Weights of a small GPT-style language model, trained from scratch on English Wikipedia.
Size: 14 layers, width 192, 3 heads of 64.
Each number is 128 + 24 x the weight over its row's rms, rounded and kept within 0 to 255. Layers, rows and columns count from 0. Numbers have three digits each. The size before them is the row's rms in percent of the matrix's.

# layer 5 MLP down (transposed), 768x192, rms 0.0558, rows 162-198, columns 0-191
098:099073135138136147116109112115177127140137161120136157116160165105150131105110182101117122131169116150196136109135145136172149152138113139097125146130158147144141139156122109143134145140138121123074110116136091089147188131146129128061144153121135145134069128126152116131128077109143109091119144140091129094147112188108073124125118093121122127087121117102130094132149086141165109080163108111106106152129138126160100147131143129105138131153100142125115141160107093143144110122136138157131104086140121117128140129131140101101126107138124137140109148062141089124142129151112150167
098:118124180167147121163151126130136152143146122155155204138158146071145120127101140130189108116130162123116155132147139131126169132111104086110093142109098144120140118089117120109136062095130159097160120123183159124113123107087122113128089143123099113128155120139095107127148124083101116137130156139102154160141089168164130129065090110123165112129107167119104128147147106127116098120137110139134142140146114145155085098172156126129105111126173128147089126107114132121126148138136108164116125115168074170117121145122105138142136112157137134136125124122142150132145131125142080147
094:110097135131106147159139146136111135142141136096130088145131098111077123079109103136154127142137142120135141161124141085129118158152140126115144108173156081151112122126107117139160155093190085075147127137140129162141130119121103112135127159144151147147153158125125162133130172180118103139152136132134120104120159139138121144117072093108127126127151142135123126100136132150112153122091139160082128115153132118139138106106077084086107137055099138114084149099105141161128150112114155111153124103107139155123135155139168121083083173130130115149100097098157154107155120165139152133
100:094134076078153156106118099092105124082113127083137098143129143139117156122132132107127118113152148153082090139106133132105142125146146120124153160176143112128159144118139056161122186147156133122103160103129125132121113156147131106145114089126129124180109145161109099098134115158083125114112140142096175172104153129130106121096128118106113129157098110110121119132154153145108154087115142094121148153084157114127134157137116103134147097176105135141094125134115132163104128138096118138127120173132120126188149103146143155100169085150152135121148155143121141149129111126124106182
101:166160130146134127126151120128073135129104128098124156149154167149103157146155140194111118076117134149143144151086147100151101139104136118103100136152170112147157167138133084126136120162136162136135139106109128098148135155095144184128055147134158153114150124096115120104138075150151106118121149153179133138121111176145090115105131112138128164111139120125109125110124093138132106138136097128122124128154112104186140132086080129120120145111159089142089143116165095137116135092133115121118118126161118129097171120166160131087158108107106105104123132137129139100163114114112107124
105:163094141153129135172114118141123145146123122129108169117152135094095079149114186128126151135093097121111121101110147143103131106136155144112171142112104117149125079145138076160126094135125147135135109113136126144154092179132096112080149112187141144162109134139151137105181123132129145101121074109099142139140117104089101159132144134152160100131160145134142143118136148138088112132170109111129135155125141141109090146082106141123127146154135118126092136117124122101085112177120119091111162093122109145120150136114118144119149179124058098146115125149110097145122112167155129167
095:120110133093123174119104151149114139165117134137111128181125156164123134121136095175142144132146109106142106157132086095100122124102140131121126113140152105171081135116093091104140127122158150140115147122121112118138098169119137097193118114098169139114122095088157099141108136150112168120149141152133123137169111088161068146129143141146117164109164127134164072133129074087077136140084157115084105104106140105140118130111136142132116133131105120094128135154118133141135150137166109178145155130135163104143141159130096161114180140122149101130115132126151107122109081133124149108
111:136130129124140148140132073122131118177125144136116141149152079098116108120136089060137144180119127151121132120173101168127121152147114150176142131136140130161106165153069111092123101123142134132127186112144076139126132117136126154162148129069146194112165154102130135154165113117147111088145094127142131129114102149111097136109120130108154108164070090105129132118108132149128102118115096093138111138164107111093136112122125164138138138169181125106121137117116142134115148162145144094066095136152139121113116119125109125133115141153140123081151151137126106148121133132093147133
103:150174107121102113140102148164116120124108202166127134148123149137136103155142112135107143135133127119139142119113135096107118151152112109171105134180136128101115149156131095087114107126154128157141132135114112090157103127127111134111164128118110142177106084083137158141158166129121139175136104127153138187162097148131139115135167142103077102124083128106143142135175087095116115163073105110120153133089111091175151147100102136141117112112120115114154101145153157106170144115103106088113141122143086163089137153113122111098171136120112143094124137114114132107102111129131131129
107:167111111089146104169127147105104135170089098152144195153157118091117128123173154180173123125129130114116153153108086137128142079081109114106132119154121139157146129151105105155138133143139139142152112109131127135172188128124128124119125147149134094129139109142112146146138146122122124114134121124133130117081109163115103118077151124126115126098111134115133127102156135085136146137111153147129090116159110136096116099136121118145127077117147114132122131098102089104084203120129174115134163085119184167114110132159140122140118113094133160109126146125158144092131140147071142152
092:111128123179117118104100097156123114118165162120117131100145133117090140098123103140155107161141101119138139146145146085165091128135137117152158133187134108136128135105158093105097107160162146122119172105131076113134106125154124135160157132151137126127164116130159097092148168081122035096126115109099094144121139117156136162137131111115151119128130128116111104146124154097108094163118101110120110146107134155099127127143125141210111136138175117139148110111111144154206147065150107133118122110135122134113139151130122097128140142089139112154109128117127125142111128140122100116
097:122159093150123153080114142146112173146113126157162122145140162110128124137111158160163102164150099157089127101089144147120142111120107127135128132143170138124124095153098102146103122153080160122128087136102128137131160146130114144128105151165151086128107147116146172118112151155135146148108109119101137159103155124079135105094125141114127137122166117097167170080145092114078097106093135171098153119057108171143144152140105122101109153117110127088113124135118138155179101106125119106143114126149116125072144148147083098119138130118125157122156143163125132143119117132117161103
094:117126125167138122134121076114124117085109138083135113110082093087129104109104103103155143129138145101107127121119149145110124138117139081102084171107168138170157133157114099105141142130144167140101145151155152113115122138135116138128190176181131146118122104125086121140081101160130101183113142112186171127101157131103103122100112128132110149127118138085139124138127116180143154119082119125149110122150118122112113124136104140124117124129133132162146145090120144119147106145150134104179196151134162108081193156126150116126138141130143108150134105127112140109115109163125138138
097:142073113115146150133137113133143131133157165155157098149092118129120167135126145146133115113119121121091153104164140123109160046113123104137118120090117122167100098134116128104139109140116129128113163146106171157164195133095110180130117078141110101130111113123103093123173141083158136122101119104130131102119143116132151114121153154167093139149126098155112114099136126155117110127128134126142152133106095154129140130114138132148114088108121181171107122122116150182111109158112195158121109166130118140152149099167142086139100136153089120128146124107144154127141128151145156083
103:140148101121133134131104145146117129157143157140088137172174115093152118134178105156156120144137161122110141134114087187129119141111130118113129158104111155122143103109093101122150112102093148115132113092114147145184171143106135156088121123119102115134148102103124120137121159081131105146146160105129120183113094133179110123116078116149154116127100144129146128170108137122090096131134114117167161145152107135042184108132115089140123107111157113141109105128114108120150156150152108129106145111145136139170112122111134181136176101147095122103110160147148119130127108117107148156
106:137105150079110153097123152144140112068112170124159163175112157155155096110109160154120119120110146121125093188123139116134134144157081087159115122166081130097087083150123127143151142122122137142121150099121108122103129113158113139102136151138143146150132109117128121080095144134102155098128128131151155153110065131119107110122119100161121128091145096096098136132112136128082154130107130105130140094136128124102145152105160127125061138133142159167120143138133119180159178131109119138139136112146133100134133160111181174172152135136107126137171139136091140102143136142124129119
106:113163152108105130112161162141126126114152108170119110136132170132143120171130117119091143152135134114135151091122124106151114081110142082117132110097117142130136138110124114132116124126083153091152168145122147157135115139125122104176137146115109119097133133154118177179136111125114121120114126109122147151119147170094115122135125172128122171160099097135179163171123094112154128083104138134115131133144094112112156098113097152085112134132117105099173091153099133125123125161158139150149080128119109113117090161155097101142135156137115116085150162079104116129056173165133116141
106:100132152091100110139137131129101120132204108117136130122098100130114166136145156094136130084160142099124120098166126125131154139169137105146135128133123135122092116119108105112146136121165154149118101142068146107156159143070100108140073071122144101118137150121125108117149183132123130114118112091161153072097122141156110131126185102114162140137117156100142150119116161127132140120132142161120119155173121136155110076138132119143159133132092115092127126150114123147133106116125101153122123113145111118076096133119118101151089160150183115148142168123125123109116191152111114110
099:167120129154105112128103120164125160108160116125154129116140131098148116145143132142094125140103123130059158122109117104134105135121108080117113103146142111128126157106108140149095139116136156141091112153090144129098137163108152108116098166094133145167137086107104130181110145116121161101109168091162119166127079139116126131115145136125099148105132122158143120098127128130160170125112122153129142103123108172101163164109141099142144150105103183107156140135135096114137146138109140120157114127137148090136157114091153157136120151099116116167062116113156140120187142140197161159
093:142141137147088137187118122093160152110149127104132144116134137116070117145123118121084148147125066171135093103144107121140125153141120134101146141119128079130132129159139124099165132156106146108131120184090135132104084123104143153112112137093128119155086135107158131120166129125170127139115115125173137138147125109159073131149147145122124148121147140109152121131099139161095157113136134084112142123132100119117119107149130116154140140116182084142151170146128089099133127068141137083137061135143168141114103139156146109127139169109108118118138121099144190124096145117125147086
100:149133110097142143158099093131125101136131099144099105140116137094112187128091150156138153112097145097089134099157143110086136161101130158163156081107104115180179140129092138108134143095152136138110117153134104129133103133112115154144148120141110119152122143133117154120110123118129137111134164116083152131083168125121135129180111166097155127096138156108104157128126115122100138109124098089090171132157084127155121103123098120145123112154139134131127122150172183143147137070136181091104150103117159134143100105156111100102093142138130177155177113135110128134129144132146124110
107:150092138107124125106125125090117132147149101165143139060107112092158134149200050145119122137149127135130177145104117110137160121150171121117126144129120109186120100109132111159098125116132124138143132134133122100150114135110173127135150147105110099133146154118200094126144145183113156134100132091138094141108142146137123160138141113117130106138128124102116149113100137121103150066181113142148144111095104127176105122135104143125131133124109148121142065120153128096104146116160147128120131084172143116109141172108091128107140156142156094144124151140146105132142102151133127123
090:154132115164097162128146116093136185141136156131054110108125084158135087192151127169100130105135146065153171111104105152118127153124125146130125139118097162134127097176100156146127120105119103108132085112132109105159139088119135106081127136141118140153141143102091188130106127150125145161148145132127149115095124123145113178135113115145146106169161119137131107127129104135121128132134119150132122143103105094123100103129117113139099108143115144143158131093075143138132108138133140164141163110085137174132123138132135132100115135140142156184084096090101160116091138121132131118
090:128154079087135086130149145149130130120135188144098187137128125140119189093110058150153163140166131085140131154113096116150147134141131167136158153136174126108088122139098137080179141150138116109108115112111124177116100128149153099141154113151141125095141151141120151142142120110126148137084139125120154140130150125155128131135125121131117156092079131097131125100143154114114139128142088168175107122112156127133123107126154102100152103144093107100141143122138115128145115127106133135091124145103106143131110094112080162146122121165127166136150137088095095154179102144097120129
106:166136101128194142094091142121138126140081146154156124121116167094123123147124117144158142075087122150106122115125153144143145144152147106107161110144130095082125084181133105124093152136154164140133076141128139138129117131108099194142138123164135135183058138150113111153135153114116163182159156132141145088113132137099194105089080158137140117117119113134138147093108103148148130129108120111137101110123120122094119120141132123110143099135104122113135146148153118116129115106121142121125097111153124156098133124096147090120148094088126150101105112129134112110154159158133145158
094:145106117160127161136117078124132103119136111079148172106159130147126111157124149139119166170141090135124112102143148162208100137124140116152140123082176144130103148145116120094150149117105163154125123117177124155114135161120159087134113116104154134136142116167148107141148155108158142144109132127137116069112162160132116101139128080091122143104123120103097104109148130168157107132148120143098063143124152142103130135141128123122129168139118091049136126113123138168108134131120151131132118126154087148073109121149126128100114100118141100113128152140149131124114122100068134122
104:116124132116108093127134141102148154117166133133157116127150129116159097152089112136081111126144160152123151125111136154099159103108137148161137119143130131138081131164109133158111115106139118105099155159136125120127113127126084098186103116106110156137107138131112121141119151064140163156115157137095159135096138155095132139138140147119123138151133165167124138122102104137126122156110108105147085109147158183122101101199123107141127133160115151170164107120125147105146102106116116141154129103119174080162146074120099149116084124192138137121128094116098110160086088133135120162
096:140098147100156082099134125124130165119148133111122134119146073162157124119151135159118145163090108091139138148148145139098091136151133126099183113123143149123101093116091094122132166125165110112131098110153112123126119159129172128163135091118158157156142130081118133151123119108074129130145112124161154117133126147166120152176122109130178117124182124124094107171157141150085081155132083141102137114134143134134130104100141113091092136093062132148132095140133132116115134175149134121125137119136132134099126124090130184152138116109183101132120110142150148153126130145113174123
089:103139118155139113099061169175130133111136103150119174133096134097109097148137121114153107134141154106121156121051144116140137144158125087116103150130132111130139096141100115097135139086147125124111172120134125091113112151139088115129120108152177152143154120144106127115111129130143147109118147145129104134156180121181093098090128135131074157133131144150158155117121123142099108138128121120106130127127155107140129148088108110125139126128087182159151139129134057116171121125120158128157150128112151145185100148098171123132172119090129114098087143131096110119097115149117134153
095:135123132168117164149119069134152148154152087133168113102179125120078105123151109096138091126153111137087159152130126115117121126135095115143158119187130136119097098123161146142163111157158127126106114143064091096127135136136119114109118130125141159136138121148129126150152152132102093126136131096107111103115137122198111111105102144159100126128137141148147108106122166140138108109121126125123116177121205133111113179139142138133165138153124117123126105121136132154119121129172124118140101116114180122115126135147117101051128086098154153157128130127143110088109072129105140149
098:126162078123132165123128148131141153163135114127159100158077094149109138155112139172091132102128100104167096158101175148123100130140148143145122115101169152107136120111108145086153135144143120154105147188108146117124138153109150099147136111121148134108137155138131135104148147134134108099124092172142095065163092193159143111102097130123097125108101131114133168152106099150140114136112118127084127098115125106163135150088140123103114143104135161160093160131140109141114112158176134155107110122152155112142129172111120117130133123119141101103149151120171120125123147130090067117
103:097170135173133115115102169105142165149104147174101129097159120130150113145111128142116118134129087099163092121103100185119158167097141134179142084112102146084112132124147169114124140114141087135146141113173105109159151114127101100113154109120142151143102108092135165146128153146123175121146151089167111128135104130136127098121099134110107169127117117136096128107121119174128104135125130073150128130155153122126082165120130109101116122125130120166143147117089136158147128134163109128136149109107079129104121146152133115150159116129109142141082077167170117152117078149102141134
099:143149119144123135151147161133166157152125107116104117075080121143137151106101174119127109094088149134164135152127145121104135150131138088154109109132146137101107087137084140109091134132147114142073129176168110095150157159153135131107098106150110069137108127124165149135109112136117150105138125125105137125094162132158172127158174146117151103132107107131117131106139143100136147127136102134151131147089119162068118157125107124183156100144087109145143103147129094099136130118116083149116165130095061163157129120136094113125123136120124153164101160093110149143152120132139154122
106:108129122118130153114169128170097118139132124131126164139075152083117160103144118122108118157107127152128100124126131151147135133123124147129132130130094115126162144117148139121115091088126091156144186132109097116121137144147147124141118142105111180124091155103125142120107112152138185109138163117123119109143135155138142105122127124125126070120128120138083165111102164113134143186128112129096128144109082117147077115136129129115114082120152171154117097121118150135108164151113185170131108176149108051114171120138135160147115093165105087127142147142146127164157105074118109135
109:123121072111130165154148161132098136126129091139157162143133143135105131099119146112123122139150137106128092175127089168081112119122129109122164084112152133121110134118140145127098167134089113127188123076104086179148121106130129107145103104178116125130167147088114129103090128137133127090106100147167158102151104132107127142148159149129078140102093129154117106121115087137078137127102134117129208128092138103121126135114141129131083139128136122122087112111148137136134146140149147139156131150143149119085091173083137134157166150115122130137114147138145160114155134141088145115
094:140158171122074152118142109133113118113146151105078122142095140155144131128140131136140130113164168136140123134145138086131100147152162118145127112130152101132134118147118125135139115169125146118143109139133092132142172140138153158137143085140100105136134133137100082107102112112156129133155090146161111177115135167173123090104131155145112172085131136129107124142137128153155095172159077121151088066140089134098109114169132120126121157136096091131152140152125147140107182151147132130111124155158121132131111130108141091142171122129131094147124139070112137154134110147170126048
106:127112133124118141124112110085112136128157124145102135119133149114101150107161164096133123099146123117134157117120138081160154175128133128102117153089144112136113150120116145091177107109157129129152111109084134126150142150115125131105141147094119097141134120122175173108153120176133145128117127132128141051078140151163125090160130101141113141153136142161094120113139147131138141103181092134168112109122137139121108126076178142108144094121135102144126137130092116209148132125151162125133118086150141070132145120109108120133084180108138091130093123132177108130114119108152129159
# layer 5 MLP up, 768x192, rms 0.0559, rows 163-198, columns 0-191
096:116113152161153134087147126154139158118121119100134127144102145089132162186143131105116113128109125142117123132112158145117141157124109114114138146122142154113115170098121128143099101078096157090096151157160164113138114109151145109136102142136120123147142108103100074147156106134102117145122163099098186130142134149131111135131103153151103143052137111127148103184119127121131138084185104138143160108119113127135104094105145122102147121159114112084157144197114132179093155099145153131133130109139113149098123135155113089173119084111164124114127125114128134159148081123140125110
097:130156114162127125096138116153134134099132144151149155073109162123126165120119165115118146142153126158138067123124102141121139109116139138145130128119167134138128141073146136088100116181099122179124111103132138189129136142115145185163175130121136067122161126089126104147129100108162090130117101150113151128153097103129135090128129138105147163132098168120107127110146135063115100106149158158145100103150127080128112107107136122157083109121141164136106118129121156118106109142156136115128148138122153073107097135151161121102148103123139114109128139125164126090161161094126149102
105:110160085093171116106093124131092057139168143124134136095124117164099106111165130105090148169145111147087118114135105141114112151134134154122081109110159129115116122138159079140124138171148106132153139169163114129115155117133144114151120160142148115175100107157108110122103113137117148144134166173136110142122126112112115128093142101144145154128126096154122110131125157137142098132142140131092116132070196147112126102125118175108074144119100096109100129128109143141092109171117112147165071137141126117163130152132121158109163145154140129097147117169140144128118104103130132090
099:129153129114200106087116116154132113129111133158098122090139146144153140148140095143146164077107153101122128148129116111161128119135147104138097090145113127120127135142175125137118150135131152127143103124101153150119151132126116089111091120138130149114142137141135108118088143174131135216117166133141126159104161146119157127143115137119142119088085108090087105080135138127142104141172115124175127136130133106137137115122123101127092122107109122082080186120168131125119083119153163148115146118112194133127109115145111125102146130101163118103109131128145126141202114088119120106
104:112087085140135136123149132191135126179131151131120102141132130133110085151127172125121140138121144105105088106044092158136087138140109125144150117119085130114090100129129107158167107135135100144141138136131144140120131156112124125112093132189130104134095131146120171113180111125134156133126107123130142175170118145114173102155105119124137122120098136103167122137165093097088136083132088130101126139098137145098131139127144147123092120114126120136133164120131176119101106137108126126112103112195131158118172119128127180145182123103150130132127136108089116124101120168143127145
094:136116113134108120118129126112124149132120142190162101146137148106156105128113119130098166147119156098102132109131084155074122124116092136161102114182114176121100136114139143163107137114098132148103153118139179097137174151145139167175164086114140145109100125153120059156121154127157128108154114176146126120106138102105118093158137091165150106149130139138129137127166132070078081118116119136089107119136147125132125136119110179135145125095120150158152113120137105132108118169142115140134157114117140114143118103138090133080135119100113159128126141141150096113154123158073126148
107:181121164120143127102103120119104133105136175136076112124144119113123145110105165151146134161136104141140119139095124153063156147114093126128141160164127119140079164120137103122131120126100142128146120103132104157141173132103168128102128132125122162139109158182096114164124146145145128103123098125186105154116141092126186119116106120073160109130113098104109158152124123121091124147109135119129092132157098090140122089121120158163149188114092147120142120130169116108144110164119100138145154131145110118125121143127113142114106120139170162107145109119127155139083140158084181102
099:131135128123134126106113130108105185088161145112103108149137132138120103109121149160145102137086113127129140148143156146121124142117130104144091114134158147120152157092122138150134111096134154117105122153108141080148132124124144126092138110116103072183155116144126183164100099094141078179114151149171124182120131110137107173100149127145126122121144142113152150109110145133126148153120129165140107099107109085099126101139127149130158093147131121134067112142197155071156106110146125159087113138101104117117130176110094116146179157131126123134126110125146117134124153119089168109
105:128174119131150096132109107064065094149157136134139120176154124114126131148147134118143138145152137116103136143145119099110127141127101130099147108111172120149186136155123153164144130139113150106119138127110115102092119102149125122087114148167108106125126095102147144172161171167102114131089116094164135120079144180155116093062131141151142147087134114140093146111154107122155134109153132159176158109141139118114132081135069108128144110148145132114154128112163080120124150093121106143099128117143128106138161126159127150119109117133185118126093134150160146135128136126121134102
086:102144160142119107120144124102111148128144151117102123125141098110096087067113131137175135094153092123128137158118140134148117113131076148117120100118089144173126123146123143165159093133103134139114157094144126123116107168138110098132151143092144144149142152099124141170121106113119130104145173134162169129158190117104103130168132168092178165167116166124115135109132145135067173124120118144103147123147137141133160121150107147093111175088126092125118129113129116140126131160110120142143168123107142128102092109137109114110117106132141131124110182174116131121147117138104087062
095:099096097150130161094132124139035125089166125142142113138185155120132097130118146091145121141139121123125102126166135108092128150132080122139131122140113165121113147139124141185107156141152119140143098147100151126125151135156149176102122127178112127141142124113138157162145113126157133155118123122160108165117129139082141156123105132132182100106114127077130151108146138121127130162110138157124125139076118143086099143138115143080128159145129097165122125119144127118108105130067132103149115139141129118085109159096108088116144161139104166129178101103121150125105123094166140116
094:134136103169091113112103142140093139152096148154094136133138130123142176121102127141141129155081149095103078126126134131111133148124123080124171164112139146152127174096163151107120120152112099122096150106106144087060147115136146109132167144150124149118169163078104129119135161090102162135121161153122102102109112138125132143102153120113093167100118086112143109119136139100126125109079127150115100116116098119118147147155154149145139115122127136099174126175131120136139122136129087149158108155102139163118111097135128127135178158143114116154138127098092142133158171149158183095
096:123146117104127111121134126129175155132149106148176135142162133176114102158105159151123125162084157117120119097156155097132166136093145126069136127087101089118141131136121172140144135165093132100117123109151143104151154132114127125136094111172151159104133088116122130142088139166114099137137130124131098122146121146143126148097129110138131146088165134129070095095138088143129113162190104155089131128091169134104155116127146152109151141146124162113179129137117113155141091128115102125093174100112137135120124071116150154105088129135114072119118119151146117157132126150094139106
106:146154163155129083169111104130130114156144140134117155145093087072085102142159100135129140108138100109146127200137101149121129095134125113119178128124145152099135127129118115148166093078145124110125086106171136126147173172137150094108108141126116161117173094141120158094135097135133116155121101152098113146133138136114170131142113107122175121145103082137141167119145160120105093096097141129132142122153145123121130151089116126139138115111128102116148100169162112150108104123162125116164102097124088111121145102115134134069125169181114138133119119165126147154136121109100143137
126:114084137082181130112126143149107106146145135137156112141126132128141117092081129123100130112108097094131152139141125165140117122140113069147077116137159146119121140115089132130110116100138133166174178148156169139093131114169150115145115102181126130169112123100144149100112119153120051101131147126112162134101135120145134143101102142127121080133129124134125136096177153113103108102144108125180161132158081136113102153117136094168104158092129149098135104166147114104122139167157152151134144114148135135153132120149150146121108120128127152151147163106115136111160067108141133136
107:136149166082159136078150150152109098156139133130122141129132108075119094128118171139112137161120133109143122107129163142161110167115148135119122099094153165135112125108118122136110079138106108111105132133096124150112129152116096150127166140118129140077138174158116123135179110112129119093169133076140116152148101154133120176137159134119105150124116117106134191164086130081084133122144100166097135128137107155150173106143124127106126118138123097083124104117175130168115145131154093138156127107104161118142105109110121175150096155129102100092137126084140135127147132102094117151
109:156060165116136105168119132091142115099139169134098117143114134169166137081141147119132113113099124096110103180141119183090124134110146123166108112099134145121123102132143124142119113095156171151086117143134118083179155157129143123105131122128127146111138140078153151113144124121132092160139146142113148115148116155148163083136072137115110157139084184109148133094126112095116123140149118149122106111137099149117138111146137138130118155163134125142152142149080102165118118118143090126107142108111134094064102149156119130138112141165154107171168124122097152118149150145114115147
098:158184144140113112099144121179127150139104141145157171119101149088130121097109135122111138122091179124155123104091181144099099067154094111135112142114084123131154110089084083124152130139133138131140173126142172153110137103093146141109134123080117136130162105137111084149110183131130119108151125118170110133122095168110147116120123148139117106126136138160160164119130123081139077145116137129100138100146171149167121092135140131156141112078099147129108133094167128099130139123175102127150155142124100134125133118123159130112146111110113144097130101110101143107138123146131089147
098:153102117087131092141145155106140106127122162127150113165136149114124073146104201127107165136100121141140118125141163166093099123160120145056144142124118122126198151147153125095149134072123132094119112160128118117090132147112122184092151124101140133119160136155128089150117125150138108138156122140136137142139161096114165165122130119114131154161122137122147166146142120107103152107150135090116137091142121118126134109126136111143123130140111097149112127127103115091139108133155127121211110107155149127106118120112114125160109113132191121128113099102127189105139103135134173118
107:106126140074156151093084093141138101142155155119168156157115108113126134144097130110144167131103169096087176144118117097127073132152123133138110136077140143090150116147114144128118127150101131160119103136125108138104150123163105178105138127196143112153125130122126149157132137097115131111109115118126097116098110142133125111171137155127140159130157157134123100112148070097118149123130107096118118162154131157126100086120119118118150110137105124148132155146120126130130117098103119123120199121107091089167111123132100136140128129118161195148136138113182169122132117120082160093
090:162134137124163102171124155113090108110124154100140121145125119150129102134143137116110120121109133151104124117092138118136145125125095138128148113123118130123126139098136125134147089154100144115140104099129144165177105100140120149147165109140152141114116128127109118077131151138142152112100096123179162119134116109129101082162189114093107098131164123170129129093152121119069118113144189130158117150160115108073166127139126101085130117106146135119129096148115147119106177100146115117163194144168104137141136089099136117115138102131119113136129149129140142149091186056126151093
088:177155130156124133156153136129139115109104215145129135116134151140109105119128114151107100161126140102124131138167116129096089111114130128100115105126119140127148152121157158159108199046103171130151093145133130136137140146143106185113094166108140089128133115114131109126096154143080101121110162173133123116137083086124120150099119123148163128141121114113113175149104137126095128133140121152153142116121095112159090165112133165140110119118143113111147131114146160161153115137124129098124156082117087112126109131154126132114089131118097147143150132108136143123111179104103129077
098:147132089138106141133153143129138134126093160139126131105073129135173118113135087132195155165104151129132152146183136122145145136114109142150148118126106135083102084120101144081153151133142135139117101153104169159134120143101137080128161091095121098150132145136124120106137143136085109145147156119164149136136131080112190123127138131125114151093129088141089122090157146109138173109156126120198113136139148163108106157129142107132123093102140114098108114108126158127101113137106159151090096148128115101091155097149098118142094106151156155151176112131131137129131100124148133157
104:134131106145117084132117135122079145157133155103161118137129106134127112118108151140126130112116148110114100146109141165128126146137128114097119111123177144097143092165182110157115154128146167119164130140106149104126132128131130141149188142110143135179104139141137111162106140131084125173125173086143167081101117129119169157160166140160162110124127131146118120093108129148112071106143130169141144071137144154147107105131106120125128118150132170088155122131140061114162114093138119142118136115167142122116122138118095104074098060154144130126082128101129136150116129121142135096
099:096093133135107105131119140097106096101137111122144101151092151119153148180102153095100121150114118126118120163116127096140153174162105091157138101124175112096115149105119143126128144121124165116129146133116155148101120109121137127135137173120182102157113154131119134144128148107112133159118084126130144175122146116135116123137122134127148113110121132151099153083124137168083073135172117105138136169164163155148077093118088114168149103082099147140110142120210134151092098137127138119127105105134084108122096132122110107125146146147096139112123156145117130147188150141140164108
098:122095110151139092131129133126103140155131108208142091083132130119122145086114150143117157133119135153108138101140115167117143177105112084132119117150161168117052092128130125134151144119098139099098121111124160096128127136147121144156135102122124089170116129128117147158125149078122107149106123114141077123169146154134117143095155120144168118147114163150139168092165090116145141080115141113114112113170180163108152098130120151107106108121148156152160166088089111105143140112128102095143151103120140120135121107135109155143140151153092101119157142114118145136109121166138101142
089:149124104120140176138133134168165126157104097112134124098094094106143118152139154120150141146133126181154129132124125106116118144097132104095121120160126099157154094164107125105119153153142104123134160089120112146141153086125143094124109135114089116105090099117136142125180129118117129136156162116091113135131137138169118153109134091111102114134131155110138107144053065144131134105110147150145157157120123147209135165106126105114143142152150134129116100117133127085108119125146110115079096118136094123161097135144160128132079155098187148135123119160117178122123146129126090163
098:185137154148089110088122109137120154110089116156152098164147118085126136101151135129139137111099150113172112149150153171116126121112140123147094141144102141121127120082099129130119160113116118162091137153133146078105150114137154135136113120134118105160168125095150116116107127107139104131120129084166154122123157098120199115099150138150119142105121116109166115151155123135161149147133118124115158156154150116143115127108091139128096130085139145138069092134152142131129179107066135101155124147145084133114129115137165147095151102118102119096156096148108158178112126157109114078
098:189107122120139109082119132114126119143145147145145110126152119187087111182144148140159116128137115129058083132124119143171133146158110104113134103147123147106112108095145140135135100156139156131174124167147157151141106143141097125116109162121093136138159084083095134117140137128171103123099187097121128128119167088151117118123096176153136141112119105098111138104123145074126176135109112150109153122147174096128157112076110138133119131141161079136128134122137161120111110181139096114109100107137132118130120150104103110112086105119151115127144122144142133151144125109100161106
099:128140119118117108112145086120148113098136134092152084079125152121125110094152155151141159191121134159139099147162107148098141165107108139105116160135188117179191112133160142151146095140097160124150134119089131128138136115156106101177106155142122125149154104093136115176115146149112152127099100170162091075122110097125124121134120132086141144112153168119120130142144145121117143137126122147117078137123116123112174109118174092103123124128116164140139157120149150128143097126151158116142133147112120161109148116110104114090126074122098130143118081148165135100100106106118131114
103:151140126130151080141098193147100106152144086119120119085117191146113122128133124169112146101102155151104125160141120137107070178133147155092142132144166130095148115137107106111121180135093146150160131118091133098136166148110142127100066164101137119133113114127156154125170117097099168131108142122162130145128139123137131131140130145132110116093120167113118112106086146112126128111116153109136109150150088160135163103130116103106080149149144127159103112115147117164176153099161112107108109116123111143123164126145120107108164123187113121138093153115095118124105164125128141102
092:104125159108093132095155102123152112087113154066091100065132114147149148084132149133121133132141124104113151141136116153103130142117162117165164177159097090102123155137100127154123135141123160122124128090100142129139124127152138150085098142120098111163096110146200139138171139149101135152170110145179099110113132123121178142129093143093134118154091099123068156152135151161108129117111124144103122138117098147148135142113156162167125128125165086173140090132109168118109098110119149095141165134154148144134117148131138119133116132147136092114115150145112127125093110126138129149
100:114164162146128113146167127161165112134159121079162125120095165136161141115110142063115145120141134140121167136149122116132123153138094102154107098129120120139122161061111092130114121114106130144101124132142148119107097142149120116118112164086131143154120110124116140106137149145142146141112135137130146125131090068145141164147099142127160111107113127153153146102079109073110114125146096116092130108121142109203109137124105133160133142168124132094120123129084103088121168155137143143122087146124146105112181126120120166190111135104092145106172129145115132167129085139144119100
108:110100113136102150126139180154109124087115149126164149124134122124134160114146119116177157114167122119139132122110116118118150118128149114156158154100179130102088103146178133126127103166106155114145141126163107164130128147129151173114089128137165141142113139157101121106131074121143117107123136120130137138108082109075105149143090125122105141132133147141145114070087074095152110112153140158110145106135101115134150118085144147122175164094147129165125119123131142131112137093139183134105156074141129153081077112109187136108099111126127174094131134128140126135144140112130135164
105:145126131086113127136162155179150111120113136117112110117132119097132173091092105138129154124139099080128124186141123178121109142099143176146103125134122052109107106140133186147132123139188123126139137134144143150162178123114125170119127124124144121150196122115124121106127131108141109129155098123117144116144078105111160092130136148126123159112107122163105122149092120111128112123157098103154123135152118123117133152139101094116103118105154157120128123132110100121119135133142146083121060148115129118099110121120125144113190174107153158109159099153162122155155130095100092127
099:107132170128109099105087127119096140115134133096116123095138124104113127150155184150085130156144113125121127133109120085159140145150107126134099179157118135108129129096155130137147140136132195143136136117099176137162138135108144122126149141136121138092130113085117118141107074174103099112137150129110124118146152134131148148089139139144141148100174177134062150127153122060100109128136093178144114117144166119101184109140157115119127135088099123093140105119120133160130148124156129128140169119165119107102144093118102152150123107150103106136119108151096091166083140120110115106